config.toml
num_hidden_layers = 22
num_attention_heads = 9
norm_place = "pre"
rope_theta = 1000000.0
qk_norm = false
bias = "none"
init = "trunc"
decay_fraction = 1.0
decay_shape = "linear"
final_lr_fraction = 0.0
batch_tokens = [131072, 262144, 393216]
doc_mask = true
Each number is 500 + 50 x the weight over its row's rms, rounded and kept within 0 to 999. Layers, rows and columns count from 0. Numbers have three digits each. The size before them is the row's rms in percent of the matrix's.

# layer 12 attention value, 576x576, rms 0.0243, rows 175-191, columns 480-575
111:456500383510589541612472487466532565494509597570451438523506558411550483506530529477482509441463539486579529441497488589459474489523520431539433469465431502489510447573575589499483413526536436524522465494486519526485521460464443509525512539520458443469584520446595467549428437565473520446
107:539518504474572502483546473531530490559389510537550467493477519546554581443500504520470525484566482479504506485501474461564547517522522402558482510527484497489457503505473440562545487491491511490625430404497494531401478423379553396465526402517414527546546424457436459507446578457534478582
111:552525516482445561545511411502462397524546454521445468495398486411497476486583477509482492502449482417506471510466533408557579494497437523471442445508530525569508496446424507527536563405429498535581465528464591540615482503570425551480482528412537516481449443477453601499469493467558580448
109:452479428489557572488482572498520507464560434448442408495412444585430480495445590538416476417441477506512405509515485514571517502466542488477556512492520502562470477444474410516374503508550479500438456413460478482476489520512446492516495519523545475523561421555486510514539463565452563557
111:499533471466421509515467571529419493516509533602556552476445509556457490555459364456517547461548468515564524434432492446574502530505475516606500455477532486515514504629540573550469481489511533532528571518578474479577444517441367575606477466445486529494563434585550419488526502540534562541
104:436488534464483541465590456523526596472517508495467523487528556529508571509454519555503510514478553460535490497440516521503510518536479517545528511380522392503432472465535397484473460535538519443526574569552558526522473406456538550489488441423458569485523467454481594500538487429536464495
112:572560500520582560568570460439532519475453511531499582497548463524468534564502491509508466413520509564445570488461520508535493522569583531462513582519395528467434455479522561519448550514433464522486525485472501522445494578484427543540518510496472480393556492519441509514535474634555488450
109:505425469502434536517550473563514603676491505469542486491460538466451493521508450534532492436402477450490520438401483423529439527473501476541439504518428484493446467434532526510417502479499456490515390493506585556498472464512499556521566472498522450511603482534378537525545568562510596560
113:516400469493442456505483381548491480524502523531416513510388478512509518474433510475547490569495553431566403449474602594432449618518470545553445449431503527500535480383455517551495477423517556487475406526495424481525483480508533584472501511457512559477359462462497566501492498494525522556
114:500502564501439474607578405521474460422561574508584578563495509557525548455511481528511584482486566504518419448474521495534471482468516464532639555523483558514516546508481496505484463503535548409535562493435537459453568538440431431600537439499518409508503577498474489506474471394480536483
109:587440515460480528484585617438570391508525412499523468451568413452478519515466554430509476440515493465503605484443540523582559469514495379425458573526541450462491528444469478514516456579465469547472486510446528550502473554531476428492492397447480445562545430507463446491465471477558506477
113:419437532446569426447540521503457462459505426481495505524460387518448470581501419481560561387462505476466576479491604492472585425461461443516558461581509453472472511532463538552402495434492454511447421462494549497660434528520487449404522540536488542450444471543483655487518466485481546451
121:493450527461459509509547535441505432547404598502489491492553489511475486429492556552523570495495352507481457491455550468551541415437534493443420455520544527526571489592474559450453442488512482544422576506552323402512372461501466416583566653569512465536568453520546392460554544468500529537
117:479516536435542508403549442511436488481410609536505548506472455474525523574516512513485545549512507510517503529439525406544533420504419468525520466583451547530517492540537544521575490461502544468549575477523528527495496507411511483527429461541515566473538473490533433494627550560488454529
108:420523550477534468476436415534536462468607487494433463444516575450458474546503506506542450502532395502528477402463533492520516472523471570518481544416496489532536489427605470418507461531514564439517452417500586585510521524466511489515465539458564542490489527475512564536433431517549551504
114:484579463571480511482518530466532450559529490521521505440497396455453498422530493561540440503464505455662484508499431506532490564478541483443509546512438469514504540459531537578561465498548522435461552470430533411590493471516503556497509535508442517533520491442512437485522449519434564468
110:516553452526520546455416495486542462468429513469420520583641495518546482533501513508572511417525566530527449512536599552432485512519544509541449548592475481463502547467430554588420578485496461524525441568482566521465490586422491525492478560478454507535495514468521487472520405629464413497
# layer 12 attention output (transposed), 576x576, rms 0.0301, rows 175-191, columns 480-575
115:600510591421496423483463490561465597429485476428509598415497479436481407547472461393499586563533501534469555523588553474525513511464456425515477515504523527484466514496521547423461466558598463497464522538438512521360558465512525469458470495468619491560473535469539445392550401570518571504
112:418468429457493497505516488530517496496528564488533498465469536538423425519472494490502481561452523475425568540558537557388475591552511501498493498509490450556399451467516433449503481466531514544523517584517478477498605506626560608390509550438466499475543526477500530551612556535629398498
113:495525457498455501477479410475479504517424418472506446527579564581491469506455524460494539532605542546454462525409528569480437538502514587402444497539557607497575518561480367487485478518380528484480476499577418559490487533489493543386540506568491498557466538467554501527490467487462551439
113:543518495560458437531541489513505501557453593579606494487527502537513522529550532468525520552558499574465527523471551518504358558440473562543585396509480509501410426506537652471476568514446523359381496551492536578466573557572528520539499455537525465468519434469609485414513471411529434421
115:500603550513530495448483443472447493477462418483446525452413497587520554438518523472538511559585515507475513498506488526602477484483581533473447517484518474468548453481500529410498490495516478550495533423431511426482519473459607538557510516496569514556473563494464447582518495570458503551
109:447530611525491439592465471492505499474496540574442508546415512522532412559421509388507495533462493453431485502497549458469535435474598536482545444508505533467490527457553498439507477523527463567574523551562403453537515480462466520534530402514469472468531498379468382528538496517621511515
113:542457533540413546537573579508513471478425459516498362581499531468496547533461534601472562514524505494558553562481493459478540539501470571427504458417517560464466441539517426487537433421503504592475504488551505511415515484436509466555571500537515444541486572492535506407367482451492490522
113:498418608610501436563496512564549522498513520479507462524510493505543546464462552466486486540535523515464486480572478534475527510457560501495542499454506496506563576537481447524481498445525538571508511521508502410588568520478434484510517470516541509663478491392529465543628422535374517523
117:433513424565485486540402609535520403533544558483493517433515506427559497550531528486553563453578474513477500486450513480411474390424542523439471551495503400477400510525524428521530479505431419512491537487432572461497457500492470489580390514449556443512476479597490458509481553522484537506
116:549483394511440501455494516475496428486542426511514463414524454433475530521474451427538486512583540480490457548542529453419530441507472437468541557453532437469407547534387579559553527492430425507541471436555508486560519414458504540544581501615470477556563453480467427473479513659617510494
114:495471438500482525574522463562459502509522560531429503446468533440518499483475472552548502533489505476537503551493506419450569535383446360514499421510540467418482458519488447493486551427501510505565618404380572566455468509399425567505577477571455582544500522520551506455543531501520515487
118:488526599541462488522530485516487507416536472515522563530549437480548479488500539469529460508530519507422502548440460530507486504543486490460507471480548513403551485480504498523558477496542441470569520454510491464371459504509454518543577477537470497553520480418466499483434436533536431526
121:506468551489465498456462489500505530471493501531504468468399473465476474548504460524501384488494518568436518494588507543501448490438461524544550568569445426570505476462505517482533482640443456546544444417513609532472482526539482450587461544475530524485528532530486469602482514519456543482
120:513514475520457516542388445526467548543529505543483548555541491532395468382463493560490527441392503540481577480542484540514479479499548499472416461439558498498588464477474547399433522433456429619469361456496439568531474563460546496510575535470514495536458596544489541407507427490524462512
111:485439489529564413478480510617491556506516525454558568500433520513478471572522455501527492504506466479486444471521527465498437501487566601600498466620521466544452469492405356482409451509424448462501459513449399415479465497539456477513411510492518478561527469485425498497522573497504446458
118:539505450431393501487507570533493532455533587457524481547518503594511461539498497381546490525489414520491606481399593461497531525535543535539469478510517572482545476460519510439458543467444583501622409589575534545500448567486520463538455485461590529459480510458587559437480403494653538525
113:541508563519397501533568589534513519495434441515499481484478609563399567469488563537449498528466422425472477537474441504484493526535546532426424431362516526496422542539466444505473510573564481580451503470504522517575490474538528400479498432524530494394493492505433458464525523432489469580
# layer 12 attention query, 576x576, rms 0.0243, rows 192-247, columns 480-575
087:414546516474573481552484486547488470501553412528517526474471561541543483542478484543520398540557442601593421476457529499391511534477509471493547552399530465491471463511496536613518529558467449506444527438398580571460499479562506466521500452480513478426488468448468549416474526493523428506
090:558442541498466517583324417352500492466516494544557472502512448450457494479595472540585491407551488507532555540541519437407457403459542516523489502487520503527479498519531434490506540543491477382555455497440455521514461547491591509506571541517485498462579447563491469511567484486424492425
085:440470539478569461478552474544573419501512515509502508505537551454631527537532506457499508518513544441524513520516544517536521426463452510561478469441412508451465548445487520502490499452579593532482552378512529513495474562492535485459406455580499439461498536549579475520552403535457486518
094:446606441486512454483529490531457440534413556534479500460434492517498503548574531350582479486563492491535474483489511504528477492553471462432441547442422513427523622459429501476452548468540588528437505393488587519455438506563578454446434507575517426471550405545386586538475485582511481516
089:505459441539508437538469533569507492581452604434526454432497582442540559454494442521434395571571555547491624478466445437522532545489521439527490531444574536532490556593580500568501446468469538529473476611504454572514434458389427498544541492493428503482500480465505474498451504426538554510
090:461521477496555534551482491464514536591530483489416535562456509500458459506540577465497500415463578389490530435453428474530558424466497535451489462499494524388436527419569564516431614596493448495571524470653481465442475469557543495528473554515538513512486488472543553487505457554600450521
087:542497504499528479478528463520510545566560454547563551442445537518551481487568431515394512492521600552564482505503473480467489497504490437519434426491547573507529552472572510528467449491466534474477509435471488488552499528481489523564475524527473481465496437466522481478469486570449376479
093:471509399566563555576538529442531530499470523471507490484547505501598501501477420575435487533471507415509514541552514536531541429539543496567513545582594461482639469573573471514447463509496458415510446569500499500524507477493599440555459460446509482491526477555497553453470492570574502497
089:537561405490527337499521417465555475479487553435469456534540516347418512486491548515558485466421529404475384416512559526535468430458513589483515540565524531338450360401516506370573531562501443535457462464511535524552521461499522457491527510482490578583462530504486487459544509567511577469
096:505472446561531429489453437416472583479512520473548508509460437404572367410556454588533499430413452501513498526525478512440420361564463528478414459523466526577608447542490491524526489505515509482512452555475409427459459549538528494433519454556467551508508456460554438431385517510443505467
090:451490541558381454493500566612538429443485511512451522543396550510527548615528519371599454513514467493495505487468497575502529529456517547501485469445471470510396414546425497578421404575516518461464562455458496430485492521450490453451508487509466453442490469514466561524496458547531500437
101:458476602421433585472467491614492484498501440537470540518523550527448559542444515497499460553441511483521555558426553491524488501513627546452485529497602450525585447499477433506433487459541494449572597505537539570442531466461415570571519461588500473483477454446485511512539474481538444534
101:470521515427524509483533499499586510602418524473479511566423464462503435444539509485534536423485616539565517482568539521528536487383562506522501474568444496539499500461614581507528474580460489484544430525561451517547558522405492477458509488565585509567385452549561574563547524514510446549
095:529513546540544501472508459430590521614512530612572500467533445445422475455518549530439631479513423491522509460509431449501490520485465461581497430469456529553434491443432582466618544510464514415573404572563496527486468562450469470464551474512424511525561548535448553425480504500451490443
104:479590326510560500462391530459514579483572507443576468485472517489466439473436519417534523460535539432519525504493484481451473554395434496542452474497474394501495547580461475594610491417560458435492510448462482450507456494511513579485502497514457365357537529502462516501584479446493455493
100:580443604446496526506448466544432542460471397540471415473487557494540527591555494507534496440441504427461469542528424516500513482508599403518401491449446393510485508534420481539478444489568432479601445506489548428504573448484522508566526486417451546517518516485475473557562520583520465540
099:508464527498422630436416543449453571479610462613520462573553447510392501447461509459534470545622525534527547501454426511472377488531538441438494428585492476517582507488564486445500543515505493450391559471507456506578533555453424477428517560448507611474535504472454438451480527548435551466
097:508422571541525546449593411415454488498451496529515522435400498510529547545502536515512528460484465483489509424547537470527458577391527532489572464456441475377580439580608581444579450513567518528485580512538583524462382462579472467535541511457495576458534472512554481488535484564474514543
111:528428493519509425398448449467501546504492394486509549448432512440509454466461535432454511463473502494492520401421449543534465515517518455496559486476530522462519432558535578528528457466537511533504571504471523526560462519474497507400586441503528587498542447561531490538484544435406452565
104:445451561521559563522419528540417558531407475545503512457520474446533492503542496348493459432496584469510449507528468590478426513502521366553496568534443513578438568584453501516565518474524517584470534461534499480499484472385506537610429561423459437560455441466478504555495569460471519490
106:487451508476544555471464526476420462561419505500522552518525469468601561502519572482502445477470529472463511518529535472482548510468473485461486548459474509508574460466498608487513474446575434554458518493539433526564512423366486574588531518555465537584502488466552478600551517517523503463
104:513552530460478484473398479497457462479400522501514464413528508462424525469421534555560581459462489526541471574519573392476495447466525485468535526536483515483575421512511479516570446497450522323482511487500430393573455575505492516540527506527494554470409423487517487520510435538499554585
104:521581576543568474477462477457470546487516492541549488532419520494576507510502562516487578451478398511532437502519555534624551521402485511482527502492517522516484463484512513535571463494475564471514429433597460478504569595390492497592433544467435595483535523497522466557541558498545409483
112:460515500474529554458433467498499522502581482384495389491460473563478506412576544408429498452495502552500435479463508476479497439547478435474431420574494510466527572476553498517465588530418459505432442496531442481529495489492516415542480561562397465512488377433406521551462457521621493500
104:542566498467578525548430466475452528574463531481462483511386475517470525532505418548493516509438504549514474528555442393544476432527419542554582499489524518594533505609511443631448445573526522505492555565615522513476447607404530613356473523534530498566469519524502409454478470511474522600
102:360580464525579511579468573494481450441535505448532406491497424622468517354515457541510491616516485471564400512554563581513538539476454518439487520493376537480503498461565476509557482467547490427407457530567479468546460377577542553533507397511478491545511548544502372419545446462539518414
108:558466515522510515412463523472536484546498449532507589464398488473548485450529480503427537527542449572568519461429565497573557536479562557627562514508606451500470407528469468481484476467523487462445370519433555558497484460454491582447515487484549462434476542459509545365487605560498400494
098:540531487510501445516475528482487488477496535419549549558577558505546493541613458576418533593467457437517470541535473437504500460495460436497521476471520512451544458509388473483516454424565460561483468591571500449536511484409504417532504573368464501618577482469558514522532437483484537527
110:501535487516432532463443449519481492522589517404443590541512518410435615577526552461498498447441570443491507471468496564429456422459521514466512520519538485510595436475552460536516545516552460427494464518451454472404542572531419537554443531632487548460439511574575493453480496413455439477
102:524611637541485421441576498454550542472492488510556469506493474466565553575476560460458531454492522547596481495601418479464573505496490497456531558434571534525478534440443447496521486429507534509495471451513426476528539493446552501508496438455528595475493446583591499502534528523472491493
106:600476574560460500558546545498533476454548424523486429506504518485462539494446471516517466477513422494489506458492377552433463450494556460436518475494525546469510401519438528516459581628660424392487493581502560520463575568425459490513491538497503488529521446437513476502546516534558419444
104:524502464572596516464508445367476545520529475583522442489405574398491513530402392491538516513513582496502501543389532405477501486410423577615652520472458519451442428527554447543617539499463436562574492446521496506574424500583479434485591537507585412464508480556568563463444523572466457520
091:494583467644520463419507438476537482544494410463511514452464443485594470558468497482476596547479574458478563401511545500496433472597537528586503451482566472581469456464462489485513392561545485493449545502510393456552466495520406410445443505447443542502484507468513543508510526496551540529
086:471536525492481485571548521480446428489521484496567497531420545579525516546463526399537484494547418482521435530489498479451520529518545517493597605435500463488433497467546542469475523608490504481544544504470460513350482463466595528411498500546562411516471528539422487499474478598514372475
092:550477524425456496403439538501509505429502485461557488577542511478612463523409567620545537514468489518464545499381565451482480421499506537511581485545477575512409428595508508506446430565483463535490495512562473605568420617462464493393404542445458518455492549545565579518511466539571502586
091:563493502481586502399515432465543474479574449566525517484439498537462470497374493486527563495492397552496494488361511457427443483533474423485468436457479473539428428502456497499491465588456472511569476468554587465540457518509489488453418490460446615478569524502536472558555507487463524462
086:533477597446524520398446559549475496479578463484486469435487516468617469507432441599490578507448464528466456525458547474469383498529493503558440444463496559525416475481441453557578477574432529463528528562487432548462480475542418492493419432412455621381503445437534474455434501427481495513
090:523410488408450547525534493413460439433501499391492476540424501431526515494586470519490454441619548454442563502590570496535520434457583513484505488472601426449437488581445545465457421597488511487549429462473475409503563568472513449547527593503495489520552503549555458527468471508575568514
088:464540609459561386428428476606552501541518500620415500417550521534620476575483542510515535521451436567553501437470562510507401525476506458503567475492499566504481557434486596520384513474547538540597461505576525463580464459480452576373441459489490484403520526408508503480491510409469431492
093:490553524528487446542454523473497449501600521620473535453373456534534482468465402460492428477529482492560509520483451501459519587528528464482534513538535475395351531525473579532507457555471486453545433533426497489570558566447348487583536549590428459457408390464501528529531479486454398499
095:556513499537501527564498462447481433578458592476528506574399500486420527474578536566494394500517517529537499602498481516569575411464524523465463547461452477568615552477475534569407496513512524529487525444431548459425528524501554457575499566540459533519639504584467510581508436544461508464
103:448498525539511522471418582630526573555463539593522563493476503572567449491495512565508459531499466498594557523536461486477470521463515394505440517454511539552516458569397507572389480488482502514429480473572516564450531569468567537406535520546426452375340486563545550578494428479496425534
096:525521555525545540513542374449457491516586551555547429481449513600455506537565498466540461445518541528504477518434531408561563439461482514438493543531409538513630481492594589474534538463469472499447550579552444563496459605499439486577451499559535565554513448507531468569452576440517470557
100:558545517537412491597553558454437584517505524442517472607593492557454510545456541502432523474583471459548474502479499469531408474523502430457545526412478523550516544532600548469494495533465544505559516577467454521566499469556551427625489476505544460552511494425417547532503491491555481463
100:588602549469554462446500526501444549483444521383476537577443552504442487371437482460464507496480537532602427516502383521439646571513493491469503471448512436566453490438455491447491602529487436584590490578467405518490429452517510562523521554451465447574506488599487478507547537473466430471
111:572548500551491508522491529452550426474514512541543522457535480467471470614505547476521434561501571496554549544571499500591508396517490521501471472380513467476503447423495554448486472503502647502454528546531522537405465570519409475598582545493546551444564557549497551507538533455421442482
094:527479490460443515441450575513537511483573501542463424494475531450615455421559454515581580465511461530511566492502442485497446489567495521589513459432508491542441453457516470463527573535540482429614466470477472597666402495456499543530513425507486533510587425593634542537528482452520414501
106:410519509555462523507498605541432516561524493520416333608446485545503485358501530609488514459440540440560521516562530522545568491453533591510425539433497478483501513548467515522605445490546489405505463556504432558551502524538504480449510548487534478537507536475450501563515461427563518490
107:479446451474518543561449548553487442497412551480427516491496510589495557545390388441527592476486510436499386491480525526365511410422547440497495440490431437556497541565486572492535607508507430483491507455557481463515516367444512410462559465483493533515453503463486526432483514520501436521
107:465418409519514520520601535536479506528464597486556536560462566507579543527419490540380536545516435522436511514505501507527495534497609444435586383493502537467478482496556551532517499520571455481504468525499445532511470507589463482488495444556463503498535443562544456466469489453424503557
108:549502474457544480531508507501522543523485515552399507516577517495441527512445578511509579501616599483438528438449450485524489454508447440494536478456527457573426500530483609554436495521390440487477490487550463461468442606472439509566533499460485466515501452538539507507524449521549571440
103:443551514481466502564547484481392484450458460569471501565474496563494446425461525482552510509562492482522575559481524469431490421469547514587526539478426463399508531524582581522562537547554512431539515509506477487473496490508558531435505485556484449496470469498549529516438407440520498394
097:492473440514490528528437545458476511545499497494459433417536466394511413474592527459519506467489493613493510414409453552483453457596623521441427526466456375501488476533457489488480575511551524491523397421496581459415547535517414546511604453506452498516575412442487396543586413482477443532
099:462518493495516605524537467501439484414562564532633518334594537550404444443610450563505523502602592450465483446482571542514479468453517522515408500568457545431504507418420408461465452592566578514415547468594530588564486460522616471510481484509556495533519422451467496481472474552533541483
106:491418524458475517506389460524549513531569491536469529429471519518482523463466428496542485467521512479412470507406407385522473522572608435494469515524499483506432563493495456419473502596461497514442487447601398462434537454562459497580455472467514594546377535557455484360544561508437462558
105:557537530527548520457512530475512485536515478445527430407367497458498521475499554627381483491496475498486564499555511616474540493493473619542497494506450462507432520519452568420538486529501510477537471559559415548558529447540490505594469571537489510502529421507446554427454505516440531469
# layer 12 attention key, 576x576, rms 0.0243, rows 192-246, columns 480-575
078:540479458447510449535584429529462474548420515543607504604505475505397464448475494537552503393541557480503445540442411547555554504579579534494538478545524506410423478458485402509424544418487568464563537509516574447417493415508486532466465527512516464593487480508542514496501510468446558475
076:521464496472523541424432496532445459427524526519453572521436474472577445482466457650487554503507491494495494498389506486475517488510465557539587500547427431513504410517509526456456537486490429410459558440487463555526422479523470509497548467515457486579509666563548507598480506476479533514
086:483571440533495437524620495502482522496449493544532422519524548504435464409523506638472471496514535515442512524409486495407478532583547528450532463533440453402548459506440458488421549490427492430479433534569474513416494504569611495524470570518619384472473524464378502419521428514499541524
081:455473498520431483497485480409586469500453518535476512521539500433531511521469518579526505557519494520541367410505500564499415491481563444480418488528511437381503478517513500465452508576501561421545506546525497455522510518482502561552529428476423443491551454490458538464524543421567504370
084:490546445637503510584405389550520514492462501467531422526548495496408460587520513426603528475517408497480489472610506505544521532481514431509544558472504515495362489493554509465579501531531612478495487546509440520579530520537552530454465483540469480461522574350443478440527526544563490496
088:489538532386549449430457510438449497497492483486544445434549453515527557446470428486420506485515517525518537476496471472467539527554470521616471495422498477491452486555493512494480510492481537381356534511433488508506497482408513550504478504499454532511498556548485502562541464480463523448
087:445460437512462543527501417468469569491433573441479543467541424526467479509519485479566520476478521474506449491480475507482397509459508534474475495541421465460503564483482443543602493497575557516540531448492592531413452490536550516406410451612531448468571597575495546522507439444552564444
092:579491491434460581505455514517522494482507452623505444521589480468483553513473426510584506571524448523461474496478450473549455466515457495494470463490490448571487458558437467526430521510475498484512587560639536497531375540465606587464575504375445478474516522441493581528491537580514499557
089:519526442475539478468522488481485456461503491585484425461545554491429559539484432592480498438423477496528457455440499533462603528419529552535447563506467522483428476482562537480494484647656518517455507515550564486458486579526484518480443563548589621580546500514514574471513537456540597572
095:448481501508493499443544513542480552492490480418400435426573508507605551460484585601569549574524511482549496479540542489409500568396409409461427505485366482499466467600592546610564582537556506508447457474534436494582480534520557547445517420546468445471523522542531435503412454488518495535
099:584506517557482474508401552479579478374478490497488495559487535606591540542552437407564523437507533501546516445428564587471491467516559448492577501492530517574430475589463504505438479535595516495489430501533492461473519524525496451495514554431518493569482542497493533588513400512533553514
101:453446579415460532551443422505592435463517465451593611488514488518499573512498547525513528507404520490527541537545611373515486458531545499561513566423583482462496577484491393441490465402418424555552414489506542576332589460445488455488549493456491520439526472412514535482550477494484434539
101:527450491466544497571566528512446528438487569577466453570483481534471400420473490537531434479447505574451588481553434475480519524449592516497400580554526485539475508447532511562462503555660508524448469545563492407545622575389454534482380455408549551451409449571569571499532451434471527559
099:442576514511549565488530423496558535487417537467456469495486472535508513502516529493560530520554450507499433589436411456439487554519521526422497555549514512453448476504514462509515479528505537522441481499537450436422501544493556470519575578467445495487518565574489533549555549467448498432
101:501534369499517496499466587464505547464485465493481455458497502495494455437528447460494638524463553463415489520482410380541434555480478569497427488553530492462477613545487498532550486520474493507447493431573487602489357509538495477483436517523504441525402594532517451503540541463445438481
097:464471452447473533507514518422467464415456487445487454582460464451500586495497564515513510465405456464444487429516471485441504510571489479476531478507486446567509445523501432560518525547441408460655486498466426551523536401448448507511546510474518550508468503540516509412541542518539413482
102:485456451485433549463435435494466495565564513485489540530603534412498492473490520470494485482503538481545431426533497556457454478482489502600494483520459535441541526460459480533579591435536451518392602649483484544528469512473593549498489589503470550537556541581443445476519524439489516405
099:533515550510518550396529477489488390469460520464553423501541448563515533478567513482516426445385495539525439544520509548553575607461578542537510538454467518492534442527554481540541467537525429415494600492520488533488383508574511505473498397493517557462557540389495516430533592576569497561
103:473438492458489485495439513453506447494529521585479464495422578497462503498483574454571566470539491504563503451487430506535448496481531484458483490582500511437481475509583588494575532504540460445498508485487607438594410510532496529552430488489479633537511422547514528514548496473497491638
100:478436508554474428483438461553458487527448532503414562462590505561554496484488424527470479471592546510508458532552489483461510481504445493527526528597479544540423622519404473556620514512562537510444491447593479493544436412509531477600476492462478460589522479524466530552559583489494535511
100:486451543544534527396463462474459517531473540358539495562572466504563580565489544521553488513462474502448497439421491572496519512586414531478525476555394466483509471545520400445441502462560467498462554634532426427565480465425454516492533513533416564602424484434500417562520568511437480452
094:421579452437417458459443494479460461483618544554467422514578519486535475431387571497547476553508511453454511581465510493526573537568492528497483493477521573506488497464451406614468381501449533486585507467438435496480489495482560596479499526542457541453568547545402489531423488535553538559
105:540572542437561481553447506540462479523549502506544588522507491510534555409440527510542446528526458414421456448581479543529529471562571427542444558509475472501544432557542508561514542616410542423549499555497446503507526527425450469488523563534537602466470490407488500590554475548580517550
108:511499461487528495460456517548574506601525472493472359384460434527488514487531534559417586538466518584540513583471544501469567571597469424466452484487512578506558432442516451553542600504435489516552440479559414493614490458553554437577474528567457554497489510544448538532624434492500464477
103:485536532499528518544472509513468470576523537484444523593397435511496492516540392518458499519482460549557532522462573399454532481435500541544626519556528486542413400564558414504513501545464456551573532603577510416533563591484549544548504480512421551552466565545613524446557477526560495552
104:412530412551568470480460476561500535539579537521503509496524520511490514443488531496527604493569477508560492491450469514405541608592444538477595587461369516471475495488536429535539497490597470460312489547481520555588402574521571554539487469594402504503399543514533424430465493444420447431
104:503546487432432615500504458463488511470547529440511511456468512387444503467568439565447548603534504471520550502522429526548523557478528480500508520545501556459427508463514464549518557505476477435545448503404602482558574468522549502542519441503576516546576628505496508423526465595535493520
098:520505550458526456515479533498452547558553504441428545562530562538442428603530512425430449486563503558578429543501443435406510504492501417456380503433513456411531549577378532497511515403548536481494432430497465388463564571473483386534518541534516482480529454415476457553541468431394515525
108:540477530564551588487396460607520444411476461574499485566470544482546588459557521467461498504502550476536555573415596471584450446492543562515493457442503498480538450492499489521563460470503513412513452490561357566518446586464406467535401473557576607508543433551500530590453521481449480449
100:475555535492469465510456549472546587511484451478472429493524448466462589566468541502511580412563480519463407468477566551535493503485469441570590559509504421457589504476458484379513609547463486470455460433518471505513516499563553524498468492479482580465562453514669537498468518608467510445
106:482427499458469456583521498537448486402546506386514536480564418463437513520550487544539502397490415531515422466500475597455556511486453519501453441457494540493487445513475491621444548498546470402531538502454497533487568470499486503518508550512556594522430537511579491518534527464520460515
100:526552462560586604479482559464485517491503538572557395468513494427514488439478429535649507523524534452547557485527510442464483480401457569556548450511565590524460472548538561526500512510455443498643432476514518500414498428505512448563501517468559505531502354600481504536428447593503445493
089:496590512503506518567545541478468447473472542562505421451487519471471335464422556565463495476589488526525437466486519510461422461479570528434529502560506496441386407468511523530532376511534644528416549508595425596441379541551567504577529432562526519573481476587413474526529464532526514463
089:575438527405530430474503558547525521507457552577478452476603513516513456472549540443594456528487559524497483511476469539501447545428539465474444482528414588547385439525507505544467445441504541479501552475618564502404354582479525529507573506505565472548469503500488458545494538511461597503
080:497653458595434513642535430433496363475473561541527485461515470458389434403543617406476475522421428481518493506500404451422575555525458527487511418511495518381408559522462508530531490496520541521435468566486519476486553505577478486597486535486426471538547582434472517366465527435584436450
088:370543489494491531529552527545465575474463433493485517421481531556468539494555468444451519457485462378532585494571544493538524500567527503497529536500478433609498579526467467612466515515528455571483533582413503505526538444552559377488543583554471503488447473399491549439517488495527403520
074:472562431476506489448573419547488509444483577520479575470515487373507506512538499542480518465526535416537494551489496488509606502444497548478504601499466560487512484441524506495531501569493482470442531461491399465527607482559566517543448533497414512447571492522516441403479554506473512511
080:465584460553496416499624509514404510634510574553524497490536433550465397470482548383534411501605522446423497425487496512485423417475529481525486571506487431478476458518467530528552448540383584557595451538439500537533542456531500577534532436504553457452464536463482548572544465495552496513
083:494473557506518439506485542469469589430512532364474595436570475465496494519543470512514453606478553534503449482526435604449500505480473482524483482577448510513445534492506527462516460392523498608395595486505441509500524528532550484459458441491436522437489436488482545529461530457450511454
085:487440562551568480542605502569520412529490495495583521505525427485374532496537474517383476514589457495448486562534520481468540506572550506431489595487530657425479445476457539376461469518564562515434505501493485493515559498487451461529503464515469465495489505521580508400369423445493451516
087:529505508420510460533477466588520579562444496500537445503475535476529625437473477360470516416578445408509479413478494486528509515527518503491529400526559545481437533458438475486499446474414448514415482543570443518452548472406547371560555495511499533419436547535480527573567512560450417556
091:484482527486507471448448599454461529427485496496514554472480483615568461433456437532524424575506584497491535573530562411468456537502659538515438420488571511491540575575420603505488529414357483519452539541473425595523446519462422476498507505400416583467355529512474472542570449547478464507
088:544406420444496546503470456573516491538541521571482432534503482624518641510591420591526458458523419572500519482547504537574531531533571494449492554532459536541530460456441507421540534541448461568488470435501520535489531540517442411508514518548505550527486493532476515466422552464478505505
097:545431509482534489401585472549410624420527629504423425588533561475497653469420484457496449579490507448546477589468536552583426491509532525487646486503509522507478484469453516497516565500620557517519521503479527468474505487472493482531560507570494461519583490582515541515405526521503516560
098:481587499468503576453523451473492516473467529460450505540538479460501547558523475519491613580438494550471485574520525512532467545504482388566510522516540409529480616534546542542545459566469554548477531500514475493526443516538531405456439453488471503499440525625506497493512495514536409510
090:477503521521530476454427597478507495578502560533492489467558542481569482516536459415542520434523541535557455468479454528527459440503507580483455459416435522483568440498495539496513558541480545476522484486567542525446406496476449574561565471455526542488552447434476515391483590499476481465
096:500534525522537466502476488378527548479494553545506541518477432461623453485592516451664489529512488506486562452497451537482464412610481379589488582419485486537382425496508570407492505579344513459518501513578408470587430504508438454526505417521503600436401493566486489535483512525441428440
094:495585568560494393534487498413493572523517454423555429647446515526552534487524539612518529477432463513475507498518496487455512437525603510525468507540562486506535490487525573548526522460410416436495460390467476487510440468510496479549509475433499431502433415421484496607492517415528473548
101:513494533454478540535491498549540427588401510534540490465497577514526511428461415436510427504542494490523508531575490484469576492482475398444482514522491559508548495519538471548486519485451573456589544575549429522551532460504475361568459489472467515567444452455395452481439532576572407484
105:472498491455485502541512509448498532562588524544538575472526587380569515529455485519359532532447488518522453506457513500588517469523588484544528449543509538472473548516502572481561383523452409468491533542420395603511609559555505415536556500580534492555511510551456426463488515424399452551
102:557479506535506547480468546447468611457558511483467461536541538490449589517390587484559504488492450503489444458450447521503467470442444523573492527491479461477429434571504405485465468455503534451516593487558569441540473490470483550526518507525434402450503488579415538431482493535453522489
102:546377494555504509502537543446485519511460442511553448518455556537481362380474501520482559569536502484395575587499513468407446367490491461543573508530471506484499539485552483501513488498425586475644477517471483559597494523481542502488508506508465475461468464399447513497563400465501484487
093:485506512523561525510520451450496509494542509476421498463490452435507366575547481527538547497454456605516509461442396558525596512592607444576488530446443509460460430510496494510437549496527411510578499512486421466484488500543480616533454410492472501424528525521513431637458459469487425526
103:572541456453516520497490501570473542551535476547572582446503500522388425510578481559415480510608529475519510484538536524477491482501487546453443389435514598430530512392455423452459378534601521521375495534534456545583500517419547555501513488529472447538545517491471504486410404452494498430
104:561510579498569548565442485457506552509557524546442449440514464441475553510463497485542454475508532455444498490534482475582544496545505444415393491518520507554507539520514482539452553504403525510529503501542545505526528426447519418507391521604482556638506494536382472440502486533557465475